Each number is 200 + 20 x the weight over its row's rms, rounded and kept within 0 to 999. Layers, rows and columns count from 0. The size before them is the row's rms in percent of the matrix's.

# down: layer 2 MLP down (transposed), 1344x512, rms 0.0353, rows 58-92, columns 192-255
# gate: layer 2 MLP gate, 1344x512, rms 0.0353, rows 59-93, columns 192-255
# up: layer 2 MLP up, 1344x512, rms 0.0353, rows 59-93, columns 192-255
down58,096,193,238,185,207,201,201,169,177,210,187,222,199,225,194,168,174,253,204,218,172,219,245,212,186,151,230,223,200,202,209,214,156,205,229,229,234,171,224,180,236,206,228,210,204,170,190,177,182,203,170,217,167,201,153,208,168,217,187,171,207,213,195,213,244
gate59,108,219,231,192,218,236,171,203,193,204,210,201,208,216,210,202,178,178,200,198,216,217,194,240,191,197,198,220,176,197,197,204,192,194,224,174,183,203,204,214,206,207,210,178,209,205,201,214,209,189,197,215,182,186,191,179,207,186,180,203,189,209,208,229,212
up59,105,178,188,195,205,180,208,171,169,228,218,222,201,240,156,186,206,193,242,209,193,202,201,213,166,214,219,231,189,208,186,173,183,246,209,207,187,231,222,218,215,215,208,184,188,221,199,183,183,177,198,190,198,179,201,202,188,189,239,228,185,209,208,212,193
down59,106,200,167,192,171,196,187,216,240,209,207,233,197,206,222,189,218,184,208,220,180,194,190,205,199,217,205,205,167,158,203,225,236,202,194,197,245,186,178,213,228,183,175,196,197,215,206,169,193,216,180,189,211,218,224,209,208,197,214,237,192,188,205,193,215
gate60,109,221,188,220,188,184,219,160,165,209,164,205,186,183,204,195,220,212,175,199,180,227,216,195,200,197,228,199,216,201,180,183,206,221,212,151,202,203,186,186,211,207,213,174,213,192,200,199,185,191,242,247,192,227,210,226,205,197,238,178,194,221,199,206,172
up60,118,184,207,187,173,197,242,206,201,199,192,228,225,186,234,195,218,238,179,203,198,198,209,192,189,215,260,259,190,192,208,214,206,188,171,199,198,185,204,229,216,177,191,200,199,234,195,220,182,190,201,212,170,225,199,233,159,200,200,234,191,201,189,186,194
down60,114,191,196,205,182,163,186,158,187,223,191,203,210,209,182,183,232,186,165,197,197,186,234,212,243,192,219,210,184,189,182,190,188,173,201,182,203,187,195,210,226,241,216,207,192,197,221,190,206,176,213,203,189,202,210,190,223,188,213,201,222,236,227,215,176
gate61,094,169,179,216,220,223,172,170,191,225,201,208,198,232,197,160,211,232,201,220,222,202,174,217,208,206,228,187,189,211,190,198,203,206,203,188,185,206,195,211,203,174,180,216,215,209,215,208,200,181,172,214,189,205,214,232,205,171,157,187,187,222,200,216,198
up61,097,189,207,186,218,218,183,175,186,211,226,184,200,220,199,209,203,238,225,195,218,196,144,169,201,210,196,180,199,208,163,209,207,213,182,182,182,185,173,203,199,181,190,187,194,187,220,191,215,211,189,214,206,218,219,191,203,225,183,194,197,207,194,191,172
down61,092,210,196,147,177,192,218,196,211,203,188,207,188,203,205,196,221,180,180,157,181,221,222,201,229,161,188,252,195,222,187,215,236,194,171,210,225,217,180,206,231,221,151,201,212,186,205,187,209,230,189,196,213,218,220,196,194,189,202,217,227,180,160,199,175
gate62,095,202,157,198,181,187,178,192,206,191,178,160,201,200,263,193,218,167,177,203,213,215,156,209,184,154,202,215,230,216,233,234,149,187,207,231,228,213,215,202,179,172,202,209,226,171,204,223,194,198,186,206,179,215,227,162,199,182,208,188,211,176,187,196,177
up62,094,215,178,190,194,228,208,176,198,184,207,208,227,236,224,171,180,185,178,171,210,198,200,179,224,191,179,225,213,197,205,201,184,271,211,190,184,195,196,199,167,176,182,192,212,238,173,225,185,203,209,203,228,194,228,162,190,188,208,181,204,162,234,192,190
down62,091,181,204,219,216,191,229,206,201,214,196,218,198,205,175,201,228,202,201,210,189,191,220,209,217,218,212,175,172,192,162,182,238,201,187,161,200,179,168,190,195,212,194,215,181,212,188,185,202,198,195,202,183,217,237,204,213,197,185,161,181,216,194,151,226
gate63,096,202,196,180,147,229,159,168,160,184,181,189,190,200,232,186,228,228,223,175,169,202,223,217,208,190,206,187,225,163,190,163,224,186,182,189,215,168,207,226,185,205,218,189,178,218,175,174,204,198,183,201,210,196,189,219,207,217,209,195,217,211,176,212,217
up63,095,200,197,159,171,211,193,202,184,232,207,178,201,242,214,180,202,178,227,190,194,193,192,211,227,178,205,186,226,220,196,210,211,232,232,139,197,145,229,205,229,189,172,175,235,215,199,191,227,179,212,173,171,214,231,208,259,233,190,214,193,222,179,146,208
down63,099,195,198,239,237,197,217,218,221,184,194,201,187,163,170,220,229,243,181,217,219,207,199,163,182,233,217,185,155,186,200,196,194,192,191,254,209,270,198,186,182,215,229,212,187,198,213,221,191,182,197,233,220,193,173,183,157,179,185,207,209,178,236,250,171
gate64,112,184,205,192,189,196,207,206,197,173,216,170,213,179,188,209,212,188,210,206,186,187,184,196,223,174,238,216,181,192,233,196,191,181,220,226,221,205,186,175,243,229,236,214,216,214,188,208,199,198,196,213,157,174,209,200,210,196,238,214,249,223,207,178,240
up64,117,191,225,222,177,209,204,202,195,193,184,200,183,167,211,182,205,213,196,210,217,215,238,188,185,190,163,193,227,223,196,212,173,219,179,218,179,215,146,187,186,226,186,194,202,187,190,204,198,211,208,206,209,172,226,200,204,197,196,203,207,182,190,210,184
down64,114,198,209,219,188,197,229,230,186,196,194,220,217,232,183,180,197,222,204,200,178,218,136,192,212,193,210,197,212,198,242,192,213,207,201,204,211,176,197,172,156,215,201,180,186,192,201,196,194,169,181,202,240,188,187,181,186,209,169,185,162,200,202,173,190
gate65,096,172,244,170,221,201,205,200,154,194,191,199,210,207,203,202,215,198,180,202,218,179,231,223,199,187,227,207,191,184,176,153,181,219,193,203,178,206,220,202,216,215,189,200,191,227,214,208,232,198,201,178,199,138,194,245,198,210,187,193,195,174,187,210,216
up65,094,204,199,187,165,181,204,165,219,182,156,221,205,191,183,212,212,218,181,214,192,197,215,202,226,191,207,227,194,204,186,201,205,201,182,200,195,181,237,200,218,203,174,172,224,207,222,189,207,199,217,216,183,232,201,215,200,220,217,189,188,206,189,218,210
down65,098,204,197,208,243,198,170,211,180,212,221,185,168,209,192,176,172,195,214,189,206,180,208,191,184,233,203,168,212,200,233,213,209,184,198,181,216,224,174,213,178,199,235,218,186,172,172,183,211,173,196,210,206,174,210,194,200,208,174,203,231,218,187,204,205
gate66,098,192,194,155,170,164,192,210,215,225,205,181,207,217,222,232,210,204,190,180,200,202,204,186,223,198,176,246,185,199,230,192,199,150,184,185,184,190,192,220,197,240,190,194,200,169,215,147,221,211,191,179,207,210,206,203,201,196,167,236,185,212,218,194,180
up66,095,211,156,215,184,253,175,201,232,215,171,192,194,208,185,181,156,223,189,230,199,198,195,176,195,202,193,201,213,202,188,178,209,231,215,216,213,198,191,184,207,175,235,196,180,225,209,225,220,214,218,243,228,189,213,212,211,195,212,190,194,190,167,216,183
down66,099,183,237,179,177,169,223,244,198,182,226,173,204,231,200,229,219,206,191,200,182,208,191,219,183,208,207,231,184,185,209,251,202,166,180,211,167,166,209,231,187,209,157,202,194,185,174,164,194,164,184,185,184,208,207,202,192,226,173,220,190,191,204,171,169
gate67,100,228,235,212,204,208,190,187,194,209,162,242,229,212,232,198,184,229,185,225,182,185,192,221,211,214,205,248,190,221,193,221,185,195,194,211,185,223,194,218,215,208,220,222,198,204,162,198,210,231,240,197,206,218,177,208,189,188,218,236,241,211,219,229,224
up67,101,168,182,242,181,190,231,181,192,185,210,190,190,195,186,203,194,188,173,185,184,189,209,200,214,226,225,195,190,224,223,171,227,213,182,223,202,238,219,180,196,225,214,197,181,194,225,216,220,199,179,202,215,208,202,217,223,199,220,197,186,180,215,191,193
down67,098,232,200,200,223,181,179,201,171,211,190,247,195,185,221,207,208,224,187,169,199,222,193,195,218,218,225,208,205,193,189,189,176,185,208,194,195,199,176,228,225,226,182,200,187,197,160,184,179,208,242,219,210,192,227,217,206,200,190,201,213,207,185,205,220
gate68,106,218,207,183,225,205,189,177,220,160,162,218,220,177,211,224,201,194,196,172,168,187,165,200,192,200,184,171,201,200,183,237,191,221,230,206,234,194,209,212,176,196,155,202,227,232,180,194,189,216,197,217,194,200,208,221,209,235,167,181,211,196,212,185,184
up68,101,246,211,215,232,195,212,202,214,191,179,209,185,212,211,192,208,174,192,165,201,208,183,179,180,193,204,190,187,196,211,207,177,184,196,191,207,195,182,191,169,178,190,203,200,180,229,168,181,217,178,190,239,215,195,212,181,187,162,199,203,162,185,203,178
down68,101,164,164,190,175,182,168,221,182,214,232,206,198,200,196,190,200,231,212,212,227,199,217,234,236,190,188,191,216,200,190,176,203,213,187,217,180,188,212,195,222,228,228,193,202,204,193,207,204,187,221,186,155,193,196,204,220,213,245,199,191,244,183,199,216
gate69,099,175,210,178,227,237,173,168,182,232,180,225,208,213,200,177,174,207,194,193,230,187,202,210,217,165,179,205,168,192,229,192,197,211,218,177,220,224,175,197,192,223,209,205,204,221,203,203,218,191,216,208,221,227,193,218,207,189,204,151,176,180,217,176,175
up69,095,230,208,215,208,191,172,204,207,204,240,140,228,196,173,202,200,173,237,195,206,209,206,166,197,222,209,203,187,222,202,167,169,194,169,213,194,231,200,197,195,191,194,219,210,188,196,204,172,202,195,188,198,194,225,199,228,191,216,203,166,205,191,153,212
down69,092,208,204,183,199,212,183,207,199,196,166,214,194,196,222,214,207,231,163,224,203,192,214,220,208,179,191,210,206,189,235,197,182,226,196,202,172,192,173,215,209,233,224,175,194,227,226,200,214,201,228,181,188,222,182,177,183,210,194,193,191,184,204,231,203
gate70,100,230,197,211,176,209,235,200,200,219,169,208,242,177,222,208,176,184,219,203,214,198,205,182,180,212,176,205,191,223,199,215,217,216,199,194,207,177,210,196,214,181,192,185,202,222,218,207,190,203,179,202,217,205,182,201,168,195,233,184,247,191,173,196,210
up70,099,170,164,215,203,210,214,206,172,181,209,209,155,215,199,197,216,206,158,193,204,188,167,185,197,220,238,234,204,193,214,213,195,186,203,193,183,227,209,203,184,217,183,208,200,183,213,186,215,212,221,235,226,240,198,182,218,216,174,204,166,197,179,193,190
down70,099,165,196,207,211,201,191,218,238,179,204,192,182,219,208,175,211,219,215,179,214,190,223,219,199,156,213,204,227,209,199,207,213,230,162,197,195,211,240,200,228,166,186,180,205,238,166,224,171,192,173,179,226,169,173,215,228,161,180,209,222,189,209,205,200
gate71,107,183,182,196,193,184,199,187,180,163,217,188,218,209,186,200,201,228,189,214,176,194,146,206,184,194,213,179,238,228,214,207,222,159,204,169,218,210,202,193,144,201,198,206,162,193,224,193,210,215,220,198,179,229,215,192,201,206,183,192,193,212,231,189,201
up71,107,176,175,207,206,211,218,168,179,224,184,187,195,212,191,203,233,198,215,179,241,198,203,173,187,221,215,186,218,196,209,238,226,206,224,190,203,176,244,177,198,203,185,206,211,182,187,199,212,222,172,198,218,226,187,187,227,202,205,158,193,201,190,227,189
down71,106,191,191,206,200,194,220,224,225,176,243,221,220,169,200,212,188,206,217,213,184,183,194,196,197,196,192,214,211,195,195,188,207,245,214,187,204,188,206,229,202,204,201,206,233,234,198,190,217,211,205,207,192,221,196,190,208,188,184,208,193,191,210,197,202
gate72,106,227,205,210,214,201,215,187,190,197,202,171,210,188,183,195,199,194,152,220,191,186,204,197,195,220,208,228,197,189,222,199,164,215,219,207,220,188,193,197,255,197,216,194,229,188,161,188,215,199,208,247,176,212,248,183,211,205,212,217,231,200,214,234,181
up72,113,192,205,205,205,214,229,193,185,197,210,180,203,195,186,200,216,188,187,194,169,199,245,222,175,175,175,219,218,192,187,217,210,198,195,197,214,208,195,198,171,189,194,207,224,216,221,206,197,176,205,197,198,192,163,219,187,218,236,205,257,214,216,208,184
down72,110,191,214,184,224,217,168,188,209,200,217,208,233,234,175,173,231,172,176,196,208,168,211,198,206,221,212,211,225,216,188,246,188,206,201,218,209,183,184,207,177,139,192,193,209,168,190,185,218,196,194,247,215,188,186,206,230,189,190,190,196,188,190,182,188
gate73,105,213,217,196,242,223,209,197,196,186,205,199,186,258,213,204,210,199,187,156,175,225,192,205,224,209,148,178,207,209,180,164,206,238,206,214,175,232,214,193,191,197,219,183,217,217,225,150,224,190,202,189,223,187,194,220,158,209,188,157,181,193,181,212,204
up73,100,200,182,202,189,208,229,167,220,194,157,169,186,193,168,204,186,194,166,197,191,182,190,211,177,194,229,223,176,186,187,200,235,199,190,228,222,198,206,188,215,186,223,195,178,226,176,221,180,235,229,181,216,183,232,177,198,174,165,197,184,217,201,213,175
down73,100,195,188,207,215,208,232,226,192,193,244,231,181,228,187,209,229,206,194,195,216,230,201,186,200,208,163,207,199,198,231,201,195,201,198,170,196,223,207,209,168,165,234,188,239,206,234,194,206,181,202,208,210,227,210,189,209,212,207,214,204,218,208,191,206
gate74,095,196,205,205,202,235,205,213,209,173,243,174,186,225,222,177,195,210,222,206,190,187,167,216,173,201,227,188,197,187,179,196,195,185,191,188,221,189,174,202,156,203,173,201,223,212,205,192,166,204,174,196,217,204,164,225,221,185,204,192,239,203,195,177,203
up74,095,190,225,222,198,251,186,220,216,240,176,199,231,236,237,213,184,191,189,202,206,200,191,227,216,208,216,201,227,193,183,184,196,202,205,201,217,163,198,191,211,176,161,174,204,192,226,206,188,179,191,158,194,171,195,204,211,232,211,236,240,173,173,192,196
down74,099,199,195,189,173,151,215,187,182,162,238,208,184,173,153,192,192,201,202,226,205,205,181,175,175,211,197,184,174,215,182,204,194,191,202,213,184,218,190,195,209,244,238,249,210,191,165,193,215,249,219,226,194,219,210,208,192,191,239,169,149,221,216,188,207
gate75,099,192,214,187,201,206,207,198,197,203,190,223,205,199,189,205,178,220,228,204,208,183,203,235,209,177,196,199,215,170,187,228,218,189,191,203,211,178,209,219,185,186,187,185,171,203,196,186,217,189,181,178,207,167,183,208,194,200,225,196,201,172,196,199,200
up75,096,221,214,178,193,242,207,219,221,188,241,219,216,180,225,206,220,192,194,195,199,190,195,226,223,174,201,160,194,203,209,208,240,181,214,225,237,223,202,213,204,232,219,174,206,219,189,229,208,233,222,211,191,215,206,209,209,195,193,178,181,217,219,196,196
down75,095,198,209,213,198,180,196,196,160,206,175,190,190,215,181,184,170,210,195,215,200,233,188,178,183,226,197,200,183,187,195,197,158,212,205,189,162,190,210,165,194,180,204,227,202,178,240,161,179,193,176,181,202,201,190,181,199,213,190,237,224,181,186,228,204
gate76,094,217,210,202,225,215,228,203,186,156,164,193,190,199,206,227,189,231,207,180,212,197,228,219,197,192,219,186,148,170,186,174,190,238,191,215,173,202,217,208,202,220,192,197,171,190,184,174,187,233,218,177,221,209,176,198,228,234,229,189,199,171,205,209,219
up76,094,224,178,196,203,192,197,184,205,207,213,201,221,189,216,219,205,208,194,224,215,199,215,207,184,209,204,209,208,192,197,188,182,168,215,178,214,238,170,195,206,211,192,215,213,213,166,195,177,172,205,174,186,213,231,178,166,191,189,195,221,195,194,195,160
down76,097,185,222,231,198,195,213,232,189,180,179,196,207,225,166,218,188,178,217,195,196,187,188,178,207,170,190,198,201,219,188,217,191,224,186,219,193,165,240,218,201,186,215,218,188,208,226,195,225,217,172,239,240,174,175,230,249,204,193,205,212,217,211,210,237
gate77,094,185,190,187,188,186,201,177,212,208,209,228,191,214,221,177,187,215,181,233,190,233,183,176,198,146,219,208,199,198,222,195,226,180,227,167,207,198,193,184,211,187,199,158,240,189,177,194,190,211,180,217,185,186,206,204,170,190,189,206,190,177,245,213,197
up77,103,168,183,186,191,216,214,195,205,200,183,200,214,189,191,212,197,244,209,192,180,188,201,180,211,186,212,182,225,215,193,225,223,200,212,186,228,186,165,237,212,187,173,169,157,205,229,186,193,243,174,204,215,185,188,243,169,214,205,208,215,192,187,185,237
down77,103,199,180,219,217,227,239,202,176,193,194,192,222,180,189,207,240,205,165,181,230,185,190,208,187,249,204,216,218,203,170,197,195,197,155,210,212,195,197,208,200,209,198,216,178,194,199,212,215,200,173,164,203,218,190,170,237,221,207,193,182,234,188,183,211
gate78,104,204,196,202,208,196,225,196,210,193,208,198,194,210,187,210,205,208,233,221,195,197,175,154,226,180,204,159,178,200,171,195,179,164,228,182,200,202,250,203,174,231,249,199,196,145,173,215,205,234,213,197,201,199,202,222,215,213,212,209,166,216,211,212,226
up78,104,191,211,203,199,223,176,205,218,154,187,202,196,183,215,217,197,235,212,171,182,187,211,173,213,235,201,190,195,194,192,205,200,196,203,209,239,220,226,220,163,179,185,178,182,207,186,219,194,214,223,190,219,159,183,194,219,206,197,219,206,194,204,198,194
down78,101,215,210,232,213,164,211,190,172,213,212,182,214,193,241,173,220,175,201,200,208,229,225,222,181,185,169,212,207,210,219,189,178,218,236,180,207,186,143,178,230,212,196,221,223,216,175,177,187,217,153,195,211,244,182,190,193,217,176,188,210,173,211,217,173
gate79,096,216,218,208,221,188,192,197,192,187,199,197,202,192,207,189,204,182,231,182,220,191,209,204,198,176,217,225,224,186,163,194,207,197,198,211,206,227,234,219,190,195,171,193,196,230,186,202,219,197,182,189,204,185,191,209,202,247,174,201,212,197,186,211,211
up79,093,201,229,181,187,211,210,207,219,191,177,188,173,224,203,212,209,233,226,218,179,180,228,191,236,201,215,174,180,216,210,241,185,181,225,218,203,213,236,211,214,194,220,183,182,217,165,158,206,198,222,228,232,189,235,182,203,235,195,230,203,177,201,229,214
down79,095,203,181,213,210,203,191,190,188,207,225,204,216,197,209,172,175,156,174,186,205,219,178,162,179,212,190,227,185,185,220,163,205,198,178,174,165,174,191,179,177,217,188,211,214,182,221,232,211,187,164,193,156,217,162,188,204,173,211,171,216,197,151,185,159
gate80,101,165,203,246,211,208,206,167,191,204,194,196,181,187,191,204,182,226,166,192,198,174,252,210,200,156,180,225,214,218,225,218,184,194,169,219,152,203,189,190,219,208,201,201,174,194,194,203,163,212,186,181,203,200,183,192,220,173,226,200,219,183,221,205,170
up80,100,226,218,211,225,186,178,160,207,202,187,211,187,199,194,227,206,183,209,196,203,206,225,187,179,206,206,185,196,191,174,177,207,178,214,207,206,205,179,216,215,198,170,204,172,193,186,196,170,201,185,220,186,198,210,205,193,212,147,197,184,172,197,172,193
down80,102,229,213,200,171,205,213,187,230,190,211,199,184,189,202,212,215,190,220,215,204,221,137,170,201,203,196,163,189,165,219,209,199,168,218,215,245,176,197,184,184,209,217,208,225,232,200,183,239,188,188,190,208,175,202,189,185,201,197,241,180,200,208,223,210
gate81,098,223,179,211,194,215,209,161,200,170,201,190,213,192,214,180,177,224,217,213,207,205,217,196,168,191,204,177,182,175,185,193,186,191,197,231,199,193,214,222,222,180,195,159,210,199,164,187,212,207,180,226,181,184,190,236,193,193,225,191,223,212,157,197,206
up81,096,161,160,203,215,177,173,199,183,212,212,217,174,194,149,180,191,202,199,202,211,208,207,216,215,201,230,217,204,209,205,223,206,188,200,162,202,186,193,213,188,217,144,197,223,224,240,203,206,217,236,226,190,237,194,203,201,194,199,189,224,222,190,189,212
down81,098,223,245,187,208,198,218,226,199,178,196,197,211,208,210,197,212,208,188,169,199,191,162,185,173,184,159,193,203,202,197,175,221,214,196,236,216,220,216,185,202,181,252,208,174,192,172,194,215,204,161,194,205,176,217,196,213,214,204,194,185,185,199,233,179
gate82,094,174,187,187,210,200,172,164,206,213,219,182,176,216,197,190,195,181,195,208,233,198,209,165,201,216,187,200,192,215,200,234,182,201,189,213,221,196,178,198,175,211,185,210,212,213,199,215,174,221,227,225,235,216,192,174,184,206,193,193,200,141,174,210,191
up82,094,214,201,223,224,237,219,228,194,202,185,161,197,181,179,172,221,201,197,186,170,172,233,227,214,195,198,210,189,205,194,173,194,209,210,177,231,212,206,189,206,193,209,206,195,200,220,191,211,201,211,204,162,198,189,206,174,184,208,199,184,180,166,204,215
down82,094,201,179,177,196,164,182,205,184,198,214,228,199,217,224,183,209,190,192,208,204,214,202,156,183,217,202,197,206,206,193,237,217,201,203,223,161,213,185,206,177,194,233,202,204,204,185,190,199,198,187,191,228,227,209,187,223,195,186,216,207,187,202,181,158
gate83,107,228,229,195,183,213,235,207,181,193,240,171,194,174,201,167,169,187,204,205,219,204,201,191,202,196,199,202,187,217,203,191,185,205,147,198,192,218,182,199,241,198,229,212,191,202,165,195,211,201,217,188,233,212,205,214,188,186,222,217,230,203,171,209,212
up83,120,209,232,206,199,210,197,254,204,190,217,170,165,166,219,220,197,207,216,172,243,198,188,203,215,214,171,195,173,205,223,226,196,206,218,213,234,183,168,189,202,205,211,210,198,198,178,171,240,207,229,185,210,200,211,205,174,168,204,198,183,196,187,204,202
down83,109,183,200,231,158,185,182,230,234,198,186,206,178,223,193,204,240,217,217,197,160,183,166,197,216,212,197,173,186,167,218,205,181,213,223,218,184,176,211,182,173,206,181,190,154,199,210,214,242,181,168,196,145,184,200,194,223,195,212,163,184,223,186,173,179
gate84,109,213,203,182,210,193,189,175,169,200,215,172,220,216,197,183,174,221,212,202,167,201,208,165,185,196,212,232,166,181,239,195,198,200,214,206,197,192,201,183,185,175,193,187,258,211,237,220,191,219,210,172,212,196,227,235,162,175,211,194,230,202,190,170,204
up84,104,179,219,178,212,190,203,233,200,185,186,185,182,220,192,209,173,210,219,208,163,189,218,172,185,215,194,235,165,197,213,181,181,207,196,219,171,185,203,204,189,160,157,199,211,186,215,235,188,241,215,182,222,221,220,214,199,179,224,210,198,244,213,185,230
down84,086,226,212,205,185,222,205,176,218,198,216,226,192,193,212,182,205,172,180,193,203,231,181,203,219,146,213,191,186,192,173,217,221,167,179,178,218,220,192,196,216,190,217,198,180,221,229,179,256,187,181,177,186,185,186,174,202,242,174,209,204,204,211,234,203
gate85,094,203,188,209,203,227,192,202,181,189,185,202,238,176,178,205,182,188,230,215,203,188,198,222,201,208,175,188,241,193,173,198,194,207,199,164,222,224,200,207,195,192,206,185,204,186,182,174,240,236,177,239,195,187,166,221,195,199,174,181,210,178,187,223,170
up85,096,212,217,212,165,200,184,177,194,190,219,217,206,207,210,227,204,207,192,220,188,202,167,159,170,193,215,174,181,176,214,150,174,191,241,188,215,200,175,213,206,248,244,253,186,196,176,224,208,199,204,172,172,194,214,205,219,214,198,226,208,211,187,169,227
down85,097,197,198,185,217,209,218,224,207,211,183,165,192,216,191,185,172,199,193,174,184,208,209,254,232,207,185,224,225,232,166,220,204,209,153,212,186,167,215,171,184,147,167,177,229,202,239,192,196,187,184,209,240,226,202,207,174,198,219,191,159,198,222,231,183
gate86,103,186,212,170,214,185,209,217,171,172,200,209,191,218,214,184,191,222,193,216,205,210,186,226,170,210,229,182,249,218,212,231,219,202,199,218,215,204,200,203,201,183,212,163,185,182,212,225,221,224,202,191,223,213,189,185,211,230,176,198,199,216,207,214,162
up86,100,156,222,243,174,190,216,174,212,212,174,197,223,202,190,246,211,167,194,213,166,198,195,186,219,213,182,190,195,207,203,190,154,224,197,222,222,184,239,208,191,190,207,209,202,187,201,171,205,185,196,175,158,210,225,154,166,191,200,178,192,219,189,195,216
down86,103,224,189,158,231,204,181,238,174,173,200,165,172,210,189,203,196,218,202,213,200,215,211,236,199,173,235,182,259,216,202,207,214,180,187,168,217,213,189,175,221,222,208,182,217,197,214,215,199,215,198,192,216,235,174,219,199,208,195,196,199,189,202,182,198
gate87,104,172,182,193,165,190,189,202,205,193,189,184,227,191,247,172,251,193,198,239,208,188,210,233,225,165,182,200,224,172,218,237,162,198,187,220,207,219,175,214,187,190,183,194,235,211,213,180,186,210,184,236,181,187,199,197,199,192,188,188,235,211,193,174,184
up87,104,187,173,222,200,195,184,216,192,179,195,203,216,222,209,222,195,191,180,190,192,174,173,235,218,168,234,199,194,223,226,219,217,179,231,208,176,177,200,217,210,230,223,205,230,190,218,252,196,219,203,243,180,172,213,191,215,205,212,207,248,196,183,161,194
down87,100,228,195,200,170,217,212,208,175,202,193,214,203,212,159,239,184,203,183,166,202,194,191,177,179,210,202,216,168,233,183,152,204,201,214,190,193,179,227,168,195,209,200,218,169,190,179,227,210,205,214,175,188,196,196,233,226,202,179,205,214,220,209,246,214
gate88,100,213,218,222,224,217,213,193,195,169,198,177,220,239,217,184,227,229,203,131,206,209,183,245,214,174,188,188,239,208,170,232,203,189,199,214,203,186,225,192,231,184,206,199,231,193,191,172,231,207,197,222,177,196,184,189,182,184,197,199,226,181,221,190,212
up88,106,194,194,207,202,171,215,200,162,211,157,181,182,188,212,192,194,181,205,240,207,215,187,161,199,230,220,179,205,204,187,187,202,207,219,208,209,206,214,156,203,200,221,206,183,160,217,203,162,203,229,231,232,221,183,225,208,200,205,202,205,176,192,201,212
down88,098,195,226,201,198,226,182,199,190,176,202,205,202,215,204,208,192,200,199,190,220,213,209,193,224,206,182,191,193,206,235,207,221,200,194,221,216,220,198,209,189,196,164,151,190,183,196,227,221,233,182,202,173,176,179,208,222,198,240,182,228,202,165,185,222
gate89,102,218,226,200,210,182,197,202,157,231,201,181,210,193,195,197,190,170,187,170,219,213,208,219,217,207,195,205,191,191,215,205,217,215,186,204,161,183,217,187,183,205,197,190,187,195,213,174,250,223,221,206,183,167,218,205,216,183,179,186,187,215,202,213,185
up89,110,170,188,202,192,185,200,175,214,194,207,179,197,202,168,182,215,212,203,232,159,202,192,194,214,210,198,178,176,209,219,194,203,189,167,200,194,244,180,169,195,228,218,224,206,156,182,250,170,205,198,214,213,228,204,194,208,190,198,203,207,166,200,198,168
down89,107,219,210,182,186,195,221,194,198,238,206,166,184,193,216,165,189,158,206,214,226,184,209,211,215,215,213,183,200,175,240,215,206,214,212,219,162,192,233,189,182,199,207,193,203,215,217,226,211,191,209,204,160,193,215,225,180,193,232,212,212,201,196,183,178
gate90,098,199,208,195,216,189,204,191,202,191,183,171,185,218,203,195,193,201,201,230,218,168,220,191,225,168,203,200,186,221,182,207,237,207,199,204,163,180,204,207,210,188,197,196,222,189,215,202,180,201,236,210,186,203,212,205,195,207,200,200,229,202,221,194,228
up90,095,238,197,232,183,175,203,248,204,178,177,208,198,156,226,209,183,184,208,216,196,205,216,201,191,190,226,182,210,182,187,233,172,204,221,184,209,228,204,183,184,170,176,204,175,201,213,178,193,208,200,211,204,192,179,218,204,208,204,237,206,164,200,188,185
down90,096,178,199,172,191,220,197,210,187,213,222,193,202,256,164,192,211,195,189,160,188,231,211,196,214,178,214,190,179,185,217,175,209,192,163,217,207,201,214,195,205,208,228,230,212,190,204,230,193,207,209,204,225,194,229,195,218,198,200,193,226,225,202,181,192
gate91,094,172,206,196,225,188,172,199,209,222,184,223,189,184,212,194,201,183,185,151,171,178,228,204,223,188,182,196,210,188,176,209,190,182,178,195,214,179,201,194,182,226,202,210,195,227,194,190,207,232,186,183,196,206,172,206,210,193,200,189,210,220,186,241,142
up91,092,219,168,214,240,218,216,173,198,219,221,181,212,162,198,191,222,229,212,189,196,209,248,183,182,192,179,203,216,201,196,239,214,240,185,214,250,198,187,208,181,218,196,199,193,223,159,170,194,192,180,208,176,163,186,232,228,171,188,202,180,185,219,197,205
down91,096,154,258,196,163,212,183,213,210,188,183,214,191,216,215,231,183,161,179,194,214,214,194,221,210,203,210,201,181,180,226,176,209,156,215,216,154,215,215,190,197,184,184,219,207,179,226,220,206,221,208,176,228,214,217,156,196,227,209,178,225,180,185,190,203
gate92,102,194,217,226,192,196,186,222,221,205,216,209,166,214,229,160,193,192,183,199,234,214,178,158,209,204,194,224,203,223,190,159,242,211,188,187,201,207,180,214,206,219,219,203,183,221,249,219,201,207,170,218,195,197,234,203,161,187,191,216,191,197,185,225,196
up92,099,206,204,203,194,227,204,220,187,188,172,207,227,216,194,210,208,213,199,181,206,188,226,208,191,219,207,185,230,202,254,264,207,213,193,211,211,195,206,206,154,182,190,197,217,214,180,189,174,191,195,182,212,198,188,167,207,211,179,210,216,197,198,184,195
down92,101,201,183,183,214,214,182,220,216,210,218,221,184,179,153,194,169,184,197,231,197,183,224,198,211,234,210,203,184,217,191,216,215,191,227,202,187,208,207,210,213,193,165,208,189,207,207,204,197,222,176,213,228,161,187,210,183,222,178,163,192,208,208,195,165
gate93,098,174,194,196,208,188,233,172,180,201,204,187,200,204,177,176,222,219,243,181,232,183,232,200,221,222,214,200,197,191,161,187,170,191,203,185,197,195,210,196,199,194,189,198,210,210,225,195,188,189,193,173,198,192,164,194,193,212,205,179,196,191,192,180,219
up93,096,202,184,191,213,205,205,185,197,205,206,188,190,193,236,187,186,200,218,188,188,210,203,221,203,194,222,186,218,205,183,202,145,167,199,181,183,239,208,215,213,227,186,165,182,210,230,203,193,174,182,241,177,189,234,210,197,230,164,201,201,179,202,176,192